Part of a small language model's weights: MLP 1024 SwiGLU, 8889 steps.
Each number is 128 + 24 x the weight over its row's rms, rounded and kept within 0 to 255. Layers, rows and columns count from 0. The size above them is the row's rms in percent of the matrix's.

# layer 3 attention key, 512x512, rms 0.0305, rows 207-231, columns 448-511
size [ 86  92  83 118  78  86  92  93  88  91  86  87  86  91  94  86  83  85  91  93  79  85  91  89  92]
[[163 138 161  94 158 120 136 126 118 131 145 139  86 100 112 152 127 110 149 165 167 135 136 120 116 115 158 129 174 133 164  92 142 124 122 136 149 156 119 116 117 140 155 150 152 122  77 141 149 120 122  90 123 116 129 134 148 149 102 166 169 121  98  99]
 [133 161 149 126 161 132 127 128 112  87 116  85 146  98 142 154 124  83 137 144 103 133 124  83 165 111 149 128 129 110 124 120 125 130 150 101 110 203 144 103 147 137  90 116 136 151 120 123 147 107  98 130 106 114 123 144 114 125 109 194 136 130 110 119]
 [128 153 142 121 137 116 128 103 140 128 120 157 151 134 135 151  87 180 107 127 113 160 111  90 119 100 139 163  92 108 138 124 139 113  96  84 120 153 118 149 100 151 130 129 119 146 122 126 133 134 133 139 132 124 117 114 131 112 162 162 115  87 125 115]
 [140 140 163 127 142 172  90 116 137 109 118 122  96 115 145 150 127  99 137 126 126 104 115 104 137 134 156 163 109 115 131 113 136 144 148 100 139 190 150 119 118 193 120 123 143 148 114  82 137 136 137 123 117 106 156 133 127 113 126 181 126 127 104 120]
 [103 120 138 168 115 117 115 106 121 110 129 176 165 128 156 113 112 177 105 118 118 143 104 121 148 138 143 116  94 126 102 109 132 113  95  93 107 172 105 143 113 126 148 136 113 171 116 170 135 135 144 136 159 119  93 128 132 131 142 132 124 120 138 122]
 [121 178 107  80 121 130 114  61 126 151 134 111  74 120 158 135  93 122 137 113 112 145 112 103 137 169 150 126 109 113 121 164 135 177 125 115 124 120  93 126 114 127 135 136 134 140 101  92 142 161 127  98 177  96 109 134 141 167 119 162  93 117 100 120]
 [114  91 156 139 165 127 150 127 128 158 126 113 138 116 124 102 138 100 141 126 154 131 101 138 176 140  69 112 102 103 100 143 120 105 125 143 130 117  94 169 161 108 150 187 119  91 110 105 130 115 143 123 123 154 131 135  92 126 123 139 166 111 104 140]
 [125 125 135 143 105 122 117 133 128 138 117 122 115 143 110 112 118 162  90 115 148 100 136 138 123 110 104 113 123 118  91 154 108 104 144  75 158 127 147 118 114  74 128 154 140 138 111 110 144 161 114 130 123 105 142 115 136 138 170 106 113 130 138 112]
 [ 88 142 109  97 116  70 123 119 130 176 123 110 119 168 111 138 106 151  96 114  87 162 149 140 119 152 147  78 123 117  68 138  84 117 178 161 176 164 150 155  96 115 119 125 136 155 145 127 113 100  59 102 138 134 140 111 113 141 145 118 107 118 108 107]
 [106  91 153 104 153 124 153 119 150 140 138 148  74 103 120  95 145 143 157 139 177 116  87 107 171 132  88 136 125 147 132 158 104 128 122 130 123 123 112 146 116 114 149 146 123 131 120  80 124 126 181 145 151 121 162 133 121 123 123  99 124 134 120 103]
 [113 128 101 175 166 152 104 127 148 111 149 151  99 116 121 102 140 119 110 132 143 122  94 100 133 151 109 113 110 126 127 134 148 161 106 154  90 124 106  78 146 124 166 154 135 147 101  86  99 138 149 121 152 130 122 162 118  64 134 125 139 134 105 181]
 [ 83 120 123 126 145 126 146 128 117 112 142 104 130 120 113  82 115 113  72 124 122 113 138 135 177 136  86  95 138 108  98 164 121 139 159 143 158 126 135 146 134 124 135 133 122 159 138  74 107 106 157 118 135 132 130 161  75 105 141 142 127 174 123 134]
 [131 125 108 136 117  81 118 141 120 123 135 147 134 108 107 110  64 145  92 146  91  89 163 119 123 117 145 108 159 141 125 110  85  76 137 155 142 137 150  95 129 106 130 122 103 139 120 117 128  90  92 147 158  91 139 103 105 126 150  85 150 121 132 148]
 [102 108  98 144 110 147 114 156 126 155 161 129 155 161 124  87 115 120  77 111 120 114 151 161 106 107 129 103 118 128 112 109  99  97 110 160 153 128 171 120 124 140 134 122 146 163  96 162 132 126 169 122 113 114 116 122 106 111 169 122 153 116 115 143]
 [101  89 143 147 130  89 153  86  86 149 127 122 136 107 144 103 161  82 109 107 139 142  60 127 115 166 140 126 144 122 113  76  88 129 138 166 121 126 114 157 177 166 163 132 124 134 115 154 160 121 145 137 102 180 120 120 118  94 145 157 150 170 123 155]
 [ 96 116 131 155 116 175 138 138 187 128 102 128 140 163 139 142  97 136 159 129 129  99 149 155 113 124 134 113 124  99 129 137 137  93 146 104 117 119  94 133 133 135 154 133 128  97 147 119  95 144 162 158 132 103 146 124  90 115 117  97 116  88 163 133]
 [157 137 124 115 114 143 155 165 112  87 118 131 124 155 102 116 103 121 144 151 128  99 141 135 132  63 124 134 147 122 131 126  80 150 143 114 118 149 163 136 103 130 153 168 143 119 147 110 136 141 127 120 145  92 173 135 174 100 176 123 140 147 120 156]
 [143 145 141 154 137 161  56 116  95 159 122 116 133 148 159 174 163 116 133 128 125 140  90 109 125  88 173 120 114 190 149  59 138 126 103 141 155 133 132 140 121  81 155 114 117 140 112 107 157 119  67 155 124 143 110 133 160 137 193 110 168 121 121 136]
 [ 95 125 128 115 114  95 112 130 136 160 148  98 107 124 177 123 141 130 118 119 124 151 100 123 101 123 171 100 133 149  92  87  92  81 112 161 123 124 119 163 168 163 124 120 145 114  87 146 182 131  93 172 114 179 112 129 161 131 141 139 125 136 117 151]
 [132 134 100 119 115 133 165 127 158 153 158 123 108 130 122 131  99 156 134 107 151 172 156 137 140 154 112 151 115 122 109 121 122 158  99 123 123 114 157 107 103 116 125 132 150 131 119 170 125 117 127 116 166 112 144 137 152 167 130 105 132 101 114  94]
 [177 165 141 111 152 147  87 126 121 123 123 118 118 126 104 140 138  82 175 128 109 123 122 143 119 128 152 162 116 117 136  79 156 124 130 132 112 178 149 120 133 154 129 158 122 134 129 134 157 128  92 124  80 117  85 132 162 182 143 151 164 136 121 128]
 [171 128 139  86 166 158 108 105  85 124 118 123 100 149 152 162 111 113 149 154 159  96 103 122 110 117 160 137 159 117 136 117 115 116 160  96  75 148 129 128 182 205 164 112 126 115  93 131 128 129 114 109 148 129 178 120 166 119 147 160 162 102  88 172]
 [141 152 122 124 115 113 130 138  96 116 131 155 106 109 151 143 122 164 144 136 135 121 112 119  94 134  96 145 124 119 137 131 146 113 158 131 133 104 111 127  65  69 110 140  90 112  98 142 150 113 159 150 153  97 111 104 122 115  89 137 119 118 130 148]
 [114 161 118 148 135 143 121 171 139 121 143 131 137 139 101  83  83 106 111 147 105 121 109 137 166 116 143  92 103 168 120 123 111 128 117 132 161 130 162 135 129 152 139 141 156 166 109  85 112 126 100 124 122 137 137 150 157  92 183 120 157 110 143 150]
 [120 122 140 151 153 118 135 130 147  96 169 147 150 124 123 124 135 115  85 130 139 115 145 109 151  86 109 136 107 119 163 127 109 123 113 146 136 127 111 122 108  85 117 143  96 172 131 149 129 108 148 107 132 165 101 153 116 122 136 133 135 116 142  98]]
# layer 3 attention query, 512x512, rms 0.0305, rows 208-231, columns 448-511
size [ 88  92  75 107  94  89  88  95  90  88  91  87  90  90  85  84  84  91  91  80  85  93  89  92]
[[154 138 116 149 124 103 138 133 135 121 119 104 116 167 122 115 139 142 113 126 118  86 104 151 135 143  86 127 171 129 104 134  85 142 137 138 141 136 141  87  96 144 118 132 146 122 160 117 136 177 150 117 129 132 143 150 122 106 145 117  95 110 138 158]
 [ 96 108 151 165 124 129 155 129 139 133 143 109 117 130  82 121 136 111  92 126 151  77 146 119 148 142 156 130 134 152 139 122 107 145 149  96 162 130 125 127 135 177 140 102 144 118 158 139 107 135 184  75 161 116 151 137 113 102 126 168 118 151 114 132]
 [125 142 132 137 148  91 149 179 135 109 125 119  89 157  84 105 153 121 131 139 120  96 154 131 127 118  60 139 157 139 100 149  92 156 133 152 151  85 108  94 116 145 135 121 134  86 153  92 114 181 145  87 120 118 146 174  98 144 114 116 101 127 152 174]
 [ 92 144 149 141 152 126 137 115 122 137 125 133 150 116 127 126 112 124 111 105 158 112 112 120 152 141 146 123  98 114 139 113 105 155 112 108 133 162 102 120 126 162 130 125 120 132 149 112 120 118 163  90 159 112 143 137  99  89 145 192 119 120 104 120]
 [105 136 103 125 144 127 144 123 137 106 165 110 116 157 131 130 145 147 108 173 107 162 158 119 112 159 119 106 126 117 152  87 145 111 115 141 172  87 159  80 156 134 144 135 136 115 117 154 151 108 129 133 168  86 129 130 169 117 131 127 108 131 132 150]
 [155 147  92 134 154 151 125  97 116  90 142 150 129 134 139 150 110  81 156 121 100  71 144 114 151 127 109 125 120 111 127 116 135 122 148 110 103 119 126 134 136 138 143 129 118 135  66 118 139 121 116 162 138  98 148 110 134  70 100 157 126 107 109  99]
 [103  82 124 144  96 150 123  85 130 156 137 170  94  94 125 103 189 143  86 146 113  84 135 121 146  91 115 123 113 162 157 117 152 135 134 140 180 131 100 104 123 129 159 132 133 141 120  99 110 126 166 164 132 143 115 104 119 124 112 110 155 143  96 131]
 [ 97  76 128 140 108 120 102 126 107 130 121 164 144 111 149  76 115 145 113  95 122 150 137  85 177 141 132  83 100 151 154 106 143  87 101 105 171 148 110 154 131 160 145 115 115 131 111 125 137 139 161 136 149 128 119  91 113  92 131 155 118 152  85 126]
 [133 159 121 139 158 162 166 141 115 127 114 138 119 141  93 115 114 110 138 158  94 146 176 103 119 131 137 137 111 107 148 101 165 148 133 139 123 128 138 181 125 136 120 134 149 142 122 168 115  70 146 114 173  91 113 116 140 144 118 115 190 130 100  74]
 [136 143 123 101 164 160 144  98 137 180 137 134 154  64 120 127 135  89 153 179 178 133 135 119 117 111 139 109 108 135  98 130 123 132  91 134 106 126 124 116 138 116 140 138 138 119 117 165 118 114 100 129 135 115 158 176  82 127 117 151 156 136 173 122]
 [142  72 108 112 113 172 150  79 100 105 121 155 133  78 143 104 149 111 120 154 177 117 108 124 151 145 164  71  76 138 146 112 148 136 156 132 136 124 121 152 133 120 164 106 143 179  69  90 128 132 170 141 127 127 123 137 125  79 143 140 158 144  93 115]
 [135 129  91 124 130 134  93 107 121 151 128 120 183 108 161 134 172 164 137 113 152 128 126 120 161 149 147 104 126  85 131 151 124 132 114 116 113 115  66 174 117 144 165 168 141 121 113 121 100 114  97 133  92 102 119 162  85 148 135 130  97 123 125 110]
 [112 116  81 148 134 143 127 111 129 129 135 148 154  45 115 110 138  86 120 130 171 135 138 123 134 107 121  80 117 106 144 134 119  97 126 123 110 133 128 183 117 143 157 130 141 130  98 105 151 132 129 123 128 113 125 168 101 110 125 118 113 127 135 171]
 [115 137 124  99 125 143  94 149 124 142 123  95 138  79 126 152  92  84 151 138 132 169 119 105 105 114  93 143 110  92  87 105 123  78 100  94  96 121 156 170 121 126 144 115 105 136 141 166 149 154  63 144 109 128 150 147 138 110 160 158 148 137 117  93]
 [119 134 124 153 105 113 113 121 139 149 139 166 128 133 132 112 130 155 120 103  88 108 177 114 139 125 166 166  93 167 158 135 161 133 125 101 128 127  72 128 116 134  91 151  82 133 116 154 108 119 174 146 160 131 123  89  89 124 135 122 142 120 105 150]
 [135 171 113  85 140 149 141 125 126 111 116  91 164 101 167 131 102  99 123 146 153 158 139 147 141 130  83 122 108 107 138 103 103 144 173 126 128 117 116 170 118 125 136 133 126 160 113 111 159 111 115 115 172 100 113 133 171 140 125 156 147 142 153 147]
 [122 143 149 122 129 131  85  97 128 117 137 110 105 149 120 134 152  97 129 143 145 124 122 177 107  66 136 154 178 136 126 117 153 139 119 100 148 120 134  99 136 165 107  81 117 113 120 123  87 171 120 139 129 119 150 139 158 133 153 128 114 147 148 130]
 [122 161 137  99 121 136 110 143 154 125 161 131 120 127 126 145 124  95 136 128 128 169 118 128 111 107  97 174 108 146  94 140 126  66 130 124 128 146 123 152  93 133 139 102 167 104 141 147 141 140  91 126  86 166 128 120 150 154 151 150 129 134 109 100]
 [ 86 156 130 175 103 140 121 137 104 113 116 139 154 163  95 140  95 156 146 111 133 167 125  98 134 136 137 115 141 111 166 119 146 111 101 145 150 123 150 170  83 112 110 124 140 114 152 156 136  79 161 117 210 148 119 142 141 121 134 149 128 143 133 172]
 [104 159 121 136 163 112 129 171 161  97 123 111 100 158 150  96  91 117 140 120 125 156 128 137 136 104  73 105 146 121 107 122  88 132  85 127 142 121 153  83 119 142 136 117 178 127 169 156 134 162 121  99 133 116 131 106 143 132  83 112 148 134 114 141]
 [121 153 132 111 160 127 157 191 138 149 120 131 123 141 141 147  85  92 149 140 104 171 136 133  68 131 103 135 153  74  93 105 108 111 123  79  92 101 183 176 130 128 122  82 108 115 133 128 135 149  83 116 117 119 123 132 159 153 147 146 162 122 184 123]
 [130 138 134 159 129 112 139  89 112 121 165 118 140 104 108 127 140 146 122 136 147 108 140 171 130 140 150 123 126 111 113 122 107 146 190 136 110 129 104  88 102 156  87 122 102 124 128 123  92 102 114 121 124 107 109 126 123 120 130 141 113 160 152 146]
 [116 130  99 118 146 142 137 142 170 115 111 143 141  88 156 133  95  76 102 145 138 159 110 128 151 147 119 107 102 122 151 127 107 119 131 142  98 131 167 164 135 150 139  81 146  89  76 129 143 154 131 115 151 144 123 135 135  98 120 122 131 139 138 174]
 [ 97 104 153 123  99 139 128 114 133 102 146 143 133 120 151 139 106 139  96 110 154 116  86 167  91  84 128 136 145 158  89 132  81 134 147 109  98 130 117 114 109 144 106 114 130 123 143  94 127 150 150 139 119 135 129 102 130  99 143 112 119 155 135 177]]